Part of a small language model's weights.
Size: 9 layers, width 256, 4 heads of 64, 8.28M parameters.
Each number is 128 + 32 x the weight over its row's rms, rounded and kept within 0 to 255. Layers, rows and columns count from 0. Numbers have three digits each. The size before them is the row's rms in percent of the matrix's.

# layer 6 MLP down (transposed), 704x256, rms 0.0528, rows 398-434, columns 128-255
092:076101118167129111110120127149110092111084131132101208136150119130120107170149097126104115065153138156095132126098126156164162103176127149103116072076113140079158166142142083076127163090123087121130147144102130064129144171174090126090164199160128096158066133120152169159134131074099167152148123093163178142195081087091074121169131151074115115100224118093144132113133156087136143117140
098:076181163098105074083098111132147182126068174127104108119128144121090127123111142150142142043113111098081162107092106110141084199122090086143112172072045177103205126056137160108174129061106106123140167140138162124134114151112154134108150150143201127113070096088131137112148086113076130107093126109100096169070120092130122115124098107121135142092107130143168136107070102138162148170146
111:141154143116124116125114090150155164187118123141127085164163163084132098127153128148092070127052127158086140160172197096142152107119092148089141200160102133110158097130098163143150107126112204145147072133128140184080125140118078107104148120152145174197119158132121109087076198154164132201133094156140113122150187189116153154124116119123061121176058126093144121119114121074119168114122
091:136104088079098221066148090084105169108119062072080120143116097133164133130098118131128074158081134064171132121131142087124118173109138120130077116175095065111082137121151121162175128156134152163101117091140047117139150136132120181170109156166138178070165171115096109099111186118078191099096090112084099126183139122168162127144135153150146111139096101125152141138084137119106134107200
091:144145140173116097146127153124188099143110199082160174156132159176153083157123175143070130084139150120090166130092156177143126123081120123119103104147159119091088115105118082084152089104129139126126179177089072119139087166086152127129130116143171130131113182133149104132123097145154115102138152131166148206082132133163113148130129094129117116183161091130085138129131098166103164098132
106:084146148106081142070128137139088094148059123148085162095116144086137143093069116226104135178088124147127114084135056190180123102133092091158137092163109135093098158092117196086138142066144142119103115162134111134136116136148155138133075194117109135184113142174112187117125122159132135098096140132090083132122152091163110055134119196133161177217163140051096153132148124103113141102141
104:137170172139110136090119155126120139080158110104088153166126161140163158167084114133094087146141160102117145129150138125123102129147088101126127113114131162138160157126105127143086153145158111121111119122138154148193191147107133094149141174021148112121176110168129187115110122175140111131098128184095126093112119102175081143161071181135124110165131132061101185066096163130094079141189
106:095128117125118124136127119085117098120123186161087151164155137136142076105087145122086142075175133197119113078141121141157152114161129103190189129102140117080126110079166104110112151130105139161090166116097070115145057089064118072098141124156134119118143166178164109159158106126131091074125132056097134127151126138111081161148180163113174130238174148135110130110137174151104196136082
095:070105170150104123146112088095057141108106125180044101122097142182170089128092117099133204165183128175122113104127135146173135167115104111162179170068116077106140120125105159190145075153090137128145125111110119124179148139123177122085109103168120127121117105124182125124076125116071128131094121108169083195180144118141123149152047130163113127177099115147115152102150125137112076123116
106:189109096144082102096131118118148086134139127092114118096142133130065183106125150130093106079136147131163187076163109125146102181096147134153173098142145148046091112120186138167141097090151092063121130155160123130186055152197161105154080114137141115150120110150141176145139149117073172149134119165176126103078130211107124102144153156179130124156151113120144075158155160118164131152185
105:158102167065105129181093098103152087151175082085140100130107137139102129156159167129120165104137092132175100165111173100066115172090126130098100081154147146074160130093120140168122115183143172075139130157140111103090133099105083183111192102123123106172144134059104151169069172176136097177152121091097149100140101069093092109118139114137123098118141142121125132104155137114098120154055
091:087145141138102071128138075146169137078128173066056089143144114121120041155111123141045067123159147142136084148152155151183128106075174109125160125164157124118148173111173141060090159093170109136101128133062124097119135198123143170150098131159117120173146136178154159116078148169102138101189091121143177114109103119184125169214148167119143162129186137133115132115120168120115137147091
106:134157075154183205068162114106122089117117145122123089152153111111193168128121134124072108096130132148166077118126141179111121177108083176139105103096174119144111133079145161077121131142161143143140118132186135156157016129167103159102146107095151174163124179142145121157198177142145141157157120128144117098132139125153110120143132136080108098061130079067148113193040115132138171148122
095:067152091105172141095083131085105113182142102161086081182182139102181154128064096124143190162159098168115114072086175159094166161098140119185119131128103066128144167171153050141116100125114186122122128155129140104123170110138140186153103151149158154105178137116174134142091096104175120122194177099112076134113142133140167073130123105161120076145177120123164140147091132125146141070129
095:145136137131147134125153159083112117153122123141156154090086135127099149082159150072113098132102174125132115151172169071069133109169097109096112148168095172150141055143196124140199127131154127133147115162097182136112128141127120136159112087094107163096129175127169163106178113076078139183116074127122103144187084151119170099153109123163175176104155135212145132131156142166103104160142
106:158062089157077138124150119123145106132119156038116103102115169126181100127145207127144149103158105124174114190081129140078147149138091134081107162116148082133173079047152101167107190135130142119139138118092120081119103176140144129145067156091133173106144098123090138153176078107111109094139120141167129094127146095109087124128109073101151121121081137103090146113156105169108152062132
102:135149193122098067111117129116117151122073059094096107148115139161143169093167108173088065119125129147135131115154050147163088141115100125158101062117166072057101123181132111138105161078107103123184036128130142153075159162156134155147160137111055123095156179147166156105136173123167140142129178095104093119131131119145137134167149151124059175124218159102138123105144122063088214091156
108:122136189097166092191101121078091130123132136142154070160188128118139127093142179103138131178223149090108103096120103165128126149137094121093136132136218071207137135147061118101097125110207145079151111148174096082021080083121198126136125182120123114181197165141148106136151188133115150131134096108123082142097153165105117133105058086151124135145123148111109116121101096158154143109127
097:099130162086092135111143160092110138127104147112156160148168113140118121150119144151151068093110103163184177105158087123086090097159098179163128145134099062077113164157104133126094128130055061167118127131158098138184088102165157122138186172136166129103191106095154156083136116137109154146084148155114132125158134122112122133105086143139128149105171106114089089110175136050168180094165
102:148130106154173097178170118126123110137078119183150181137154103115130115087116166105078163175153101132141136140135107165079118119111159097116158127117127117177137206146145166143114104125071075118156215109109123148078135163147097138108163098157112111160118232117173126146162141126093155090148068137158122164083156127129157107140117101189134127079223142100099077073164103155130135128107
094:109151074137100127182144157185144130162098079109136154170133202147090098141130172186125143153141098106121088122124189109133137114111152163174133145135111101101129166108118133074155146100087150134131153165140161138157137201187101128120194143138119147125061131155110124149141166110188127136098137185166112110109154133132089151180127156108170083122171126081136107115089108123124172153113
101:132126085102147179120128139092174157119114105090134189132055098152116149143107174152155132148124142094162161080112105128140101121171102141115110109134119148104116163142173123147167122111142180129131201116125063122160089151105148127174105081170181157119119139132115160105097125146060080102090138096148149070066152097140114136089146157103122095183120107119114099149098103140183147134167
098:106090119062104081164171140123121132096187038153121085115141208112121129118121152074150081110153092118126180139147169096091115153091148098113090159136147168174126148173107143141161184211092161126158114169099128075123103145080135140097092064085185140151102155148165067152124069066101135155128163156078136176112131186145086076130150096139104157080097136130121125090103154135142098150124
099:114111105205089113178125137114121090100028196099078114149164121176161175142176166162187148116169212136110127137123140145120141076145159171137178157120154105157149141148066132134104115119138142124069138150109091116132150180081114146160131168168169138048123116125128113158119128129128049158147116178148156125138053140177159155077150112140072144132137134151139053180102174152100121151093
102:184123140113120087107060096137209171143109104108096145106109109120111109086118163145108094078168151137137140081145137161114097161122080115148072120135118139142127092121084155148104145157157135147075170137124108107083108146071153134141132082147121094088134060134177028112130111157141131153132161137131123122122116086127154135129070123151063121146077147084082139171131105154137111061170
101:140139119147132193129084124121168109202091186119179078112142125111174083166181155137211144047121075155126165102161091121197133185098098126136095159075131132086136113139097129139144107085129124154102148189103122122107116111097148078187059088084141168092136085131112195183156164172117102144083140151152158156121183158072095124123098121132140186116146131097088126157168166130147142131149
093:128069103091156146127058188082095087113113171143212158103098091077140165213155144078099164104096097117158129133130102126106134134150120133110150153103144106111064131201174098181134105152107076116131127127161117178166090094117142104122130070133118153099126154090073169142134127146104158166134071088104149157197096152076158163121133112171125133111048144153075155140135136166105123146176
092:028085092166078165093118165105047156083111102084132106090094079126133139123151138106096160173125141127165181114119169137072116132127115175154121125187128133169114130137138136155172159146104088149144136149166118203136106095187124163064125103150135105179185193165099108100125155099100153130116131157141091197128127130169146134149182077109110118153095085155126105154076136078109135113120
105:118109189092144124095154147136141135159133103161131120122067098154180173108154159107108134072187161121083085085140115137098095143138184094156108080164106070107085175063151167155116082117114111154118147159204101142076115127135123145140156133163119137087106117094110114140115170167141074118095125141139155144093168106161145088089108139117117149120223103148091112115094123157111140086077
103:149154104115134108125072138103136104185111101132098103138091106129143114127146120162167100136133095110130115106134115107112121119199171128098170128099080100144107137127129166120101165112127129130122068202092134162170151117135123153097152152129118135131158158160134053136142108164097131160108105072138111110104136082139199162158095119130134064080146195147129148114179154223133197142169
109:087103104145150086097118089112074123097161179152104142131118094074163149136176194085114160099148081111149088142081156170119244097097162072131169141141139188168094132147125107127130136131174088100119158139118102090113143138146119088137152137113162147101156150132118087137103068095118152093162135126112150114120125150153142099084091128113170145086152130132090199113116127082127173143165
100:159107127141124178103114146123173117186029128164121159116128132103148075066115121093083178055110109135076121086111135155150156136077156127132157125158119149142126128209139155120102098137115113149110119163164166173112118122105151147168109140152174143124140145100145099116180061141132074126138082128138068131163130127144117094151092170105144114187076144093101060132155089155132120137155
099:144146149145098138063124148101124091124136090137255168152076162109163124092120130106128103098137117093103169131151144122126139121170064173131168138123138125108219150089132132119106201136079060097154092068148101072103110131106131130148164137171154141119091128157093084143083143193140154138152178120123092145144124150085109130120137167097158118163102148122135108144152087136121151101189
100:083179154095143099178149168136103102124113125126095133146106130169176077105079094135115144129122130127105136175181161083127123136130164164157139101175155137090121139146118137141189149093141106153087114195129180034115058127129101058103109079105095107104141155124125148134146151139132126157131144123132084115191135121109098105165160161115136158137190135142155146125117178148131096120183
102:139151172129176086097112073084101144149121144088098138131084152160122132103131147122118145139140105141133120057094108127172145099130165110102171158090106145064087110166086159151114133142172110152072122118105071118151153178173105129163133166088202129053145129152166129124154129084120132160141148111137119153081117071092125099194168172123217131144123111121105195131121075055171127200110
110:119109160095152212120096154129122150086089148108183153124167100103096127140154100106132110096129153063061155116140107122153067166099140139148051099106117075061084119117145139137134158122090087178114091110134094139155074111111186164189089156138074130079112140162117066152174080131107192126154108095138154102118108101122151104091133166141136124178115139154089124095071142085138189111097
105:097084139121099152158127116161087210181127146173111151088135118127184154067125159091113173085155206142159091126117155102081156142118112150138218128069108113140087140147168131158131127150125114143132123131157136121130077088060122105110136054094143159172136077121141097051134102177147119144137169129184097138128090089118099121163156131126169141127090165096104066087162172175129120154140
# layer 6 MLP gate, 704x256, rms 0.0528, rows 399-434, columns 128-255
092:070133075116139105148189140158104166078129121152041146162120138175128125066115148161108138074120112119146141099092125101080110128187146150174125115056101149114088152079111151114152089131124113153140197150091119155107133133114107102127186100140118086092123045094065179120193162161089104096140111123106144140102112110152168107144088095154097112109136119123128138170118108114094144143122
108:065165183157103127126171164104093148133135131102112130095057153121100151117105151147135131114129153101154148128129178088169103108157121136124164156147183128065101203126136105143144081165141194163153118133052169171153160125200145143171117124114208199134130112125128128124126149156131165108164155146099186146113112119106107143106121045106093140163182121118162167144091138167074192112055
090:117073151108140169058190115061111117129159141151154094132176114142197178131155179110164106183146138118137106100119111105102107126182155096128069131113139116081131114138191120152110154123137090136144118052114153207104135163144116134118125134157110125107168110143141099074101150201129182119152188138111221104116119133110179110105082125081087141113116147127125159130088094095127085127127
080:158140176093091172144139065123130145104160148146113134131176163115134116103118121166074114121091110107119164091130068101093121173102129089141132096136084090105184108112124107073112124170172157130099118126115147105178127110166102198106119093137200090155105117065108113061131102080185148194115101180130103077091067104129111108109063134111150074154102090182156103110142167116126143074078
102:125162145084184100147098077149100140150166143224112098152148081135110130141140096102072088117188100134149130168109107114105142179131167105139129130134154143111081119118145124162142159152128104084152138155116161078136127101114145127135088105196148131107103096135136147106104123090137137065193125119125061163116126162149135127143175115072133156151142107038153107104087081057133144143153
104:107077089118137089101128120136161138151085115131108111122152055110098142092131175135162134120135096147168162112151154153155129140161156181108152086186164140104154150129148112137153140109186095153141211141175069123128099130134076133170076158117104132072160102127114158143137138107122167074146084155106122150164120115115131123136060106085168171134175132149185065134135145074153176131131
105:136111166115124087129095169105143168092074102138131180157133127100119145102135104138148104153065107098150177106144170140106088166149137135163156157157122083086055122092120136088137127167060084146162109075173188072082185084122122147157118135115139153150083164123152145102138131141140084172023135153164140112099117099140113174105081139127157136129129100079155127135157153144193080124121
095:091124112096066179085072170133118109072153141110112088166075082142121159181057082122116130163107154092136151082149068098084120153142146147144139107094170121123065101147124135094088139168109108129128135152136132139092135108079104153140108133149072100161175139147135093132131108065076102121148052104150128174091055158112136106114052046156061113158115124170145120149088112140072182165115
108:122118167126116082141139123119125100132086144109137149073150171110123124139160103131097066099134080107129161145107127087123152130114092142067102132134143104087131195127166130163142165098129159101143079112091112104120157093141108123073167133100105145130137122135138107134086181163223057093180127109153118099114147144147101156141187112106127155132152108154095125179117132103117129120181
106:123202132063090113101150117205126126120147105124131141122109108109178143156092140148134092090088149146147127121120182144165122174142095185148202146084121078130120185173131114071161155120139127199171113128167118106132173172159211041109114123102134104149113136113100194136100121182097088055129127160179109166169167104118125167121164134091110149104177154059064141078078173142139084122147
088:174112134122108109141151168119160150115097142098111189071083161075102099111087130133198123181120146139116079129164082157100162103196104094124140093125093134114158122125143082097170090207111083113188128153080159181109177177124111115166118161127107110190079141077069128126155164135113080108070126181158138154132122149167158105132129098178146111137151126184133128150091132173172104147135
107:109153157128150056100136132187119144164102142110098144147147123125161112097167150159138076133126134160060094135197135111127114136144093102126158196064102174090166096148148138156161116149081098120142178133069148082119111185116161065107221113178126096087111124157091145117077106131126140151117099147144154176136099162119176182111133109213143088166099160118093150165171198061146132172173
095:118148131146157190114121141144081079093174114118136151164129142127150132129215126115093181174089125093127077135071098117130122172172127093171128165123122080103131197115114129118043104102113119168144123057136108181126080120166174142178098147091197180173150146160132075116150157152109119117088106140080153128167092138109064152148139094100051131076109110153133085096189144027144113125051
084:087099112092144134167091110174092146145153129128158020137135187127134141163148136126094094129120110169065175140139141070166106165096163125147158095127168158133162136116217165078139112138102193143102199119191106149106147129168094167135147092155088125137120154161143167119145078187144112117111100090121087131155198142168110108170138130125093156147098158111102101207183088110161078049137
111:083145136068094139109125146088120138160171120141087102156118155162180184145099092130059118139080080188108127130131107096131125167181134161138148107112070119068116173163141156130134136088111089098141135122134176115120170093114154104132156128129178122112058132098108168086077091076163109122091150121126119188142118136149143078151122063132083077108121118092125163174119082098154120205145
102:124082136096120113137169140132170110095102167118099151133124122122080182096122125136094081159094124137058083149093081126113126154161125123140149148122125157136158113142086121135109143118104175061168086088097106134166089098172074164146103160136123157120083121144118154068157143101120087091088106072109173115192107161141106083149117132148148143151151147146161152171120118164126126138122
106:096208108135091105124159121189147133135107172147107221123119174127115138161079111146093110114141131118122152127112110128107133168155226081169093131141083074140115171160188144142102138140029118110094144104131154122124141151157165089073138111164135148120101155144035185130086165139125089145120136117112131155172102115131176137118143130102098140184162154096102185132115059095077115154100
098:149149036155075058132106083116072143106122156129097122145138129106175086149180148134072054090112129132104115148102122124174140187172207118127151167113114104110090133140155113069152147087118201160175100117174184101153114142141089103098111159164092137086094087144152081095090108111078119115139109129152106171141141177115153111084113159140116131097183168160159144145150170203124150100143
096:129063115113152186104164148073097150139115115134122114163154105144136132117143196109176136155143190115108146185085188088082128172143141138199123129142175148130101100104138119120174087116116129131170166137129130150157149209159106140134140108148146210165149143132101131133115124147137126141113088120127171151116135124139194080121096055078141142112168145118097169139126095134110153121108
094:145125066121199112155075147166122139141096073133158137147131134170113133150129104138083111150091142098156160137146202114161133115161148147091171166209107115081095127074140116151115121169175130144133126186131120148121168143166103149121215116118133155146131129156116168101141099075113088124108156188119071147092165139096111153122128066137149089131122124132134081116105162120162172092124
100:154123132111131112153131165118122121098174142176116134114116162119139107161152137090143165096109150110165150133080160152175095112123121054147108188130103113118056121145144125111074123147132143107169112036152131099137118084108142134085133171058159210097163131120170122153085089058123134093223197154115106179127109085159129166147185130192100166130151131129090128137201089123170122121142
098:129107181145084118154092120100167124140085149070135135094140116102138117154161148156130080126149179173148124137126077094116124147181102132108129119145142129144153132092167146086200130099133156094089060120094133121088126130141107090071153129138142172050149090090133118121151146140052132134156129105145093104154124142083140100145117161202095114092149155124071142093090130152201168168200
098:105116140115231112074153146144150127156127135070136152143115112129069113135149060100139115163158136094134116091090154092161182116125107146085143107091110159177085164147127137121116076180192150157118070145080105143154121116162110148086084139131146142164147092097132121112052172103081187155086153113103124154105186141086149102164125078187139116172159110127183177148116143116110112101168
109:122175124124102089114158119074128144087144131144127125155162169158149129169115154091123046113152186114143178109136115146183126109139163152153135096100112094117173150186170117090066172093162115076118093155096095140089157146126131129130148113152130109112123142092164092117080114086094118111108172189092084147101121106142071093169125095137085017077217139079123180136125104142152164170108
100:137152125166190122120140093093124166151169176182101131130113093124147125151135149114149088117162093156145154113084105201109054130132186182081161109090156156117164066130129093151149104143075091101111144180092103160135101115105123115105069133085102126095160136205152129096123169172128129112144131117149123116099130133119167132093144131125151088155161165114121157129153118129096142049109
087:102099125123132122165161073106063154147130088133145133117183147132110170128172135123116146159158114075108114154125184085147122101153139105122126114162183102130122082144139162158133114106118169163079115135090162166200149142127102169152117124136128120106138103141119112114116093089154138139049190183036169116039154163128138107127084118110084110165144089125142183139171120140102160163070
088:168151101146085163164135142075176159125127122156104122151147232175164120081165143162078077078094126141065177130135138131149150125107117145114193076156111147108083125051121143161176096119183181178189170160093139120127142124151168152103166110109159156105167164096110148087130127124078135111120129118046125142124124097139140137194064158093117100139144074115073075183110197127118122097170
108:119094140105083111080136095168169166104132118125062148095074164099115109101086102122148097125075121121146157097160120124128131192121119133072124132125125156082173187074113140096161050104083149129125085081186142112161101099163158156120131134116152128142111128066067164113151155134136090130138089135140118122039105107151088127200162133144127172110147111166175117165115084117195156156122
104:056140183120109088139173177077140136199118149125097075139149123154132163124093068207107121166097101187141137170128186142083079069078122135172132112088090106150136147182120205109102170131087127134099152115137126090143131080078152096073149121164098155144141120138149129113078100121103152159087144161148102155161129121132132079126118084165106096102127142054171124101085139120130083141102
106:167150129078089133132135120179095075149120195172098155125074111146120143091114142119223103109047064084109143120136072104094088149164155138176100090095112125104151158136109119114114130165124140151144070060149134111125088161134145135132163171128178173096073066089057171097150177166170108182141172119145178119125119135123122131126199161075117155119164154141112116104090168111195158140143
098:173128133092108144090116119146147159151064128142087121044120185173112123083099069160162180129131083126073113136151106146151085152130138122133085090093162129159080161142121057087127149129089063128196114126175163191088068125104109080142122091068158135116147122107093124146117106158122096111099167141133127163088114132158069144148141102079140137139187036121110090137162061160135087173145
102:126126094117170129110143108167103137113150110100134151064105151118188122132123144150122166092133143138154109134093134099162090192105128173114134115083096115172142144113173136080145076120124148211157064108160151141185168168175161090111138109157175203147098128148115100063074167143137099094109101166106089165072090158080125115116156155159146088107110144107126109106116137153113156131162
106:115116170156105200082092165204142171129065117113099131165149177157125133127123069152125170158159146108132155114175122084137127156165173193151097129171165134137126213093086099090168126059078154100125083122132162048096078098157105148106127097117140189091095124116133120139151092138178110161131108115108121145155156219089122171155193160177113118163095170118193166175102101159164117167100
110:131162152095144126138139141070132089235134129110102080122121108126149086073108114147091110145115082182108163153165127144110148124142167133163111163115130138098094111116168158081170205110144086177203166147096118196165115121143146157132148137149157139103134134143090131144082159121098095104057125170076145155142097134112108068153115076102131105143107114103151139136167159107121114076099
112:128143171156084164177118130091106203115161131154132120097161101144149097183116128139172099138096129097144158130104092132144156132130130110141062158146151146098114214127166159133142127072099136118174091115141152163088133143082146119057088117153180184107144134133161139150139144122133102155129107136144164181120213126157105061185156167077092083113136093127139120136071150105139148156099
105:158087140120135127080093142084144168145161128155113104205123115103126145105154121080095093074125095085145106137087082125131195174133156162141155090097117046064098087055073085178178104112103090126131087085150115077136139107111100113093110063177136123070162181121125137061106161107145099116103108083124141125129144146121192098150095161093154153075119177085097092152151142130103130058142
# layer 6 MLP up, 704x256, rms 0.0528, rows 399-434, columns 128-255
099:148142202090093083095078113121112090143110116103132147142145115095099117166083120164171153084080135121079128136112095164086136151148124129091095195173094083138142188083144153109165145072074135096156090099117135118117094128114168160115090088172164107059082193089132163156117130122139110081112047184138151127161142176136112125168114191112073183099172154088170148133082141145137179120112
110:082154124138136109112174162110118092090131123106107072114061169208065157106140099115119148125133066191109122154128096116144135124118142089116100131130145111177127072135184103122059137158154112135091152183143185157083158102064083118105160087116210102174134147133122125161138159144176103117142151113127156086186089105160129152167122162148152144143125038102102145129115124118142147070176
092:204099157116120077126143144103068175125151148157118084146127151052134136158176108069139141090095142153135140114093108124151145152098154078161157099081110128141075156146160066094142143136163128153119076146147120140162116138138106164070110151113109124133141135128096085066149151171152118134165167164128138131060085104113147088147108116122127135114126164174129172120112113086114209127114
089:136129109106201142137113123198108151121143100151122132166131150059174134148123129146150112168098181114131118171085090105181191138145201146155170119119135111126083159140127083125127126123162156130130145112173143175112171073124128121133121063140163120137182151139099112161114086094118159187143110118093153075120134165132067154123114145210091163078096114117178075115102112055147082155079
103:129115142148092090117151090188137161124109145048119163143067199114171134096148137134122169164145130061087104124135159104157112118109188143129130151129085126131140116108129141096133083098097100121130109120131196131119144096073092108187113126064113165098167178072137103135079143090116201140127125168165097183147104128145100143076147129128129160115130180197144174105129145157116140135137
105:162086147140101156104126134150152159126168111085137148168138105094115117081130142130134192134125138184178116087129087093147152107168176164144082121145115066094114149127093125115124165120106082100136110138152118096158118130145143171125085111081150108164180116111137192165135078155121126155127151109085141146157111084134127145132099128134162162104114199119058118078141107115137099151116
105:091158146132126126175133134151093143175128139055140132140129160149144157123164117117154164139135148109130144098107143170083206057158142155090165172135104208175141121080116120147119159142108141090101148105134124125121109139095147098165147176088107096192107180185128087142114155075155255097170088090142103157045121105163159166140147087158126109108130121103127085098094148034126106176150
094:158129096182158175095168143149168145093135098147096154102082109132085153125112133123090128126127113019210203092148132202126140182118126099138110115152131102050134145125108161127107074140124081068127053120104133096112155150131081131152118140083132114113139112129134143125199151140162071087149138146141121102101082145090125133143112148066138140129177098108119113110108162122033135144106
106:151057110161192152129163146137180150118175096152152165135151123154147118093094105124144172122132072098140125139125083175191162067153147125136178200121110135153155073109082089128127131064124142112102112127117172206137125095144126185146157133109093119152143159168114125139164134158198093143108098144069103151179074103144156180081140137100126142125130104129123116126119136160144189119102
109:171091137109125122056137107111168142100126106131114091146090109172110148213097140080131090135171181116159153135182127109146128142169188147118124150151177110117169161099157060149120145136112105187112074159132138108117124151137170125141146122116118077118147131102173111110144102130199183091087115122120131116111180123145157102202123153145079184101129125149113112114131074106130128156060
095:148110142138103100123130171161098079150119069133169099171187127135122142186145176069136192123103072090182115118108143128129076147089132114129157108112049086135101137167153121109166122154097093049106120119122120142154090076132105157113138098182135197151124129140105200102121164077139086155177108144087079097154100113168157182122060135109123160101136098096146117096155087113106174105138
108:157058148120113150145145101176141164151160114114127127104125098108139161105152108115133064162136135143081106134176090179066136126081090157131099082103142136127190118147083094148117114114102131043161129111058114098142153154134138071110218152098118109112095187180086163156144164191101156095169127113113093066124097149081162126102168167213118139103148114107130086140096152144153153123108
095:133193116154105118157126130162135133130094167116138178104134125128117131109194111134165179161104180175134156134126147161118108159139112164051141164149141160119078147097084199156154123188083129162135154177146081079123126109147121122138102138136110109120127162143112097114148179127095193074172098152146119139190190075116091176082132129108142137155133167162112205101124090174121057108104
096:096149138165137112134104173179150170099093109121131101179154139139093127089131118117117117132161089089162195065111113178168098163109197171116124096141098113088101126101168157109114142178077124083162104142118100090185121069140133139169092163071154123122125181158136156177056126148116092104168062097106109142126144109127139135156164133142151082120125130135097071189095084167133088081088
108:114094159171145114097176201142109163060161141119158087146170149145124114117096157175092152178168046154170152045121135130110090153118154157065108148155171121114144116099177116091117108122138139149099153113113128095130167101152171141145114091169135087104142102100137171157130090041110149109081098144105085103102166124096098096130150063134076148089105128136114094136144135157068175047094
101:147164154170119080144114104144164145126119143132152161114116129169131175115141059161154138140101113151121133071149164095072163116103099207134119153137065126172132106157121154096119179146123165089122163115128163110165123007084136122178187116139146073129092154084120128111096138123117169118108081143109198090105077121100125151109121108162115096116091080097126075126075087185133038167144
107:114186128168165143094136121088118118107071101156137121145066178170066162166092102150120120116180141082130136094125128134155119151093170150132097097123140094171118141117129148116062156175105129154133164150183171132084180139138179163125155062116139132163128128145193117045119153177096150104087097133179104183116105105083170160086069134167090096151160169132081138132104072176142129113109
096:192115153108103180155153108111116135121143154082112132134145119154130156140119117096089147188101153196159123194093122146098141089093127126124215163129127113118106121148173091119119145151157099204150142129129117111154180121123116068163108141153095094082086130196115155082128204146107200095130078091185100102137131169195112090138108113148140127161120123147151083106102137126145114091139
100:087101123125129104132110136149117155133091173133097184167128097074108151133107123123113110151146127112121120132181111160142171150162143105101176193210134153129169138095176145133095160125164129093113096139082129124161141176094141086143116074159107066116116119079160139084169137085183135081118139155093170158149145170133159153056068171122187075123093050119119107133134173096118143092192
092:165103164149154112059094128104053099105115114172087093139180074077127157108137092068110193071092174095142152096070079050117137172169157113126152109117081090094171138141103147122113103108153168140140078111118162111124141111117137116091078155169110104119117138132194094093093124077132168141164150141081149180158148152113114095183137071200123142090157114130136027128132110133100120165091
100:128102137181078149153117096093126116120089107166131049153113103151144187122081081092117123117121139176096095128139115113096168174157168138118063076169138123080133162136149184143114142088136122150100149089076098124097151175078112178114140112187159147107130058118134084084184123185141149166164112072120149074133132146156178118096118162086145181147202154132158126145152144169100157150163
095:105081129167124107088175081157131218094162118067086139164129132133111092088086117138130096137096107140086109123092065107187142132168090113111168165131095143162181104121073105148165127139125095109156175133105151165105101152173122130123174168106075142144173134082139066146132155158122181080116130107142128133079103082159134144127160122147130146119124126121168125127110090102145100165139
098:147168124164098155135117101050117134119121109132116192064154106159124091169103090171137166110140149143134114074089130153116150156157159172106117051162106134123089141110099161121153130087078127121197088113151116099078095108135102101067098147069125153125101028086111094133087069078131061094200100160094183155189085144164120092064080172136122114119138102116147148120155115169153076135107
102:131115116150123117134189122103136119136134172138121155084114198055110142137143118157135138064081134170157126113187188119101140092145098116124070132126104178119093145136096082109112108110086167152156085123132143126132064117197153093093160132113129189113189102149068168096117077168141066097167154129104114185074079133110131108108159128114128084144120148122127116183115114137127092117119
101:174118119193164124091099183090110190146107114125099159136127155112140083130135141163086114115104161133148157158116101133150119150145130170134099163127150138189080166175114080128199088104151139145109139073118117122117194098121134093113069131165156134126091130141110110129058140134131096067092102109081119150124160183132228128106108096156127106155144129128159098061109119137117207193178
090:195117131170134122163136114136104144136118108138133146110114130092111150089128109094130178105140092112101138101136143148100099079074085106141174021179107162120116099133085107167163106177148116188165125115109169117167155154100128206159127156072149110084106117150096143169083193116174108118129094133105136075058084088174079139141151132083156175135149156095136148128131140103124140161125
090:073115084137074139124103121139152199131077089153084094141125170124173160133112099156126118121121118155081153154189099101101160125113166192129112189183166149123113097117126160114128091066156121166174168160074138160082147110088077067140142119127154127138143189089162117139132124108114205061137100083083041157157117159168121150143125072139131122130165095150103139110093169143180141124168
103:135154157145146231141082093095132122166142131116138104094145156201118143130119155101182119138080146083129165093148190141125118100139206144132109119143086122124130144100165107139076130131140082216152107127136085143151095118140128083168111133103131119138083084123132141077158123123168105079122146078090129123141134162178091115138156092110148135140127108124129047127144136146127124114129
105:106123103078098074183087123092168063123142129149119126136140132134166089116120144112132154089151139157178083097106167163159183100145067082136142156127136155138144125100122107118130138107099126102117125134087095108109152086095178122073126192100110145117131239103110118084174095099149214122096086076175074115206085138080129129111119125120128147095065101133127142159063036103178143151168
107:134167152147136123151045144184131113159043135108183084181131164159181120179155103115128126159133141137139106108109124101163116079133168133135071163134093130139105131069060087143148153127113121081123124141187171109185149095100115150124123057092130129112117170159140112135066136129135181195153155138082094114157138101077097174099169157139152178096142116139167091098059129105143142170130
103:164113101113114156177168156120085138155140116149092101115089161140104232126099103080138094127150157156213169151113162138180145130169114157153151139120178137112133139082158124099148140115133151137101154093123139172152154155126085131096113085107098164088075154122141100059101087163130135172165144112174133127090138118122081173170152149134134110165142084156024191168081097086124114171165
102:108137205130070138149102103134103174114119128161136118087167144114145159144099171179132049132157174115103156187105166053138153124158108145072082146115101129144120108147119138135147064065166193097206122137130166141137124105044135137085132128130140154124137107188045145118123125119188094146208130150114079134119115125172087070135126100112103121186110110139191103097106086143094099128112
101:138085091166146098138172168134055157123140092146142124105172100086090107097138137112100139106168063144204127084139173096076102164107071164113137074116098123098141053163185160093079171160077125148121128097107155169089157054187149130143129162174091110169166090169190141138122105100141157118102112158103159108084095078114147127162115120071156142082113135179132073090093153145138172145104
103:148140095142069135149170130112149111047085068084140065156099095127116115130144111071189115102125139111112107072073113064118169115154090062096141124127156192145135122160124115184067100104137134160146118163068100105106150129083118120136112102147071139219091053195143091127115166119066127159122108135136166109133168173197149115076069110120134142173126133100158162127127097142122174165141
109:143146142137147134102083107097113066133133178121160156089099076169147171145142095145133130110085146129165097058129107092113097134162126153161190144128162118166118131112121150100212128088099129102067099126112153120074187132142192105174191147113027141084145120124122145109111114164120111172078176096118122115130144073127116070108196144199136121206091131098097177172195123120159109101119
110:139134095110153163095088124128164139089161117143125098147167103108140129172141109097109178146130099117109148119151149106127123178084106057127143162107150146108134121171140165119122120146138158108118226131174168178159047112134094119108143104143111149149157145105081112176113058116174128066178172171070119173167150165196148118136126122088109119090170153134194106154121089149157173133132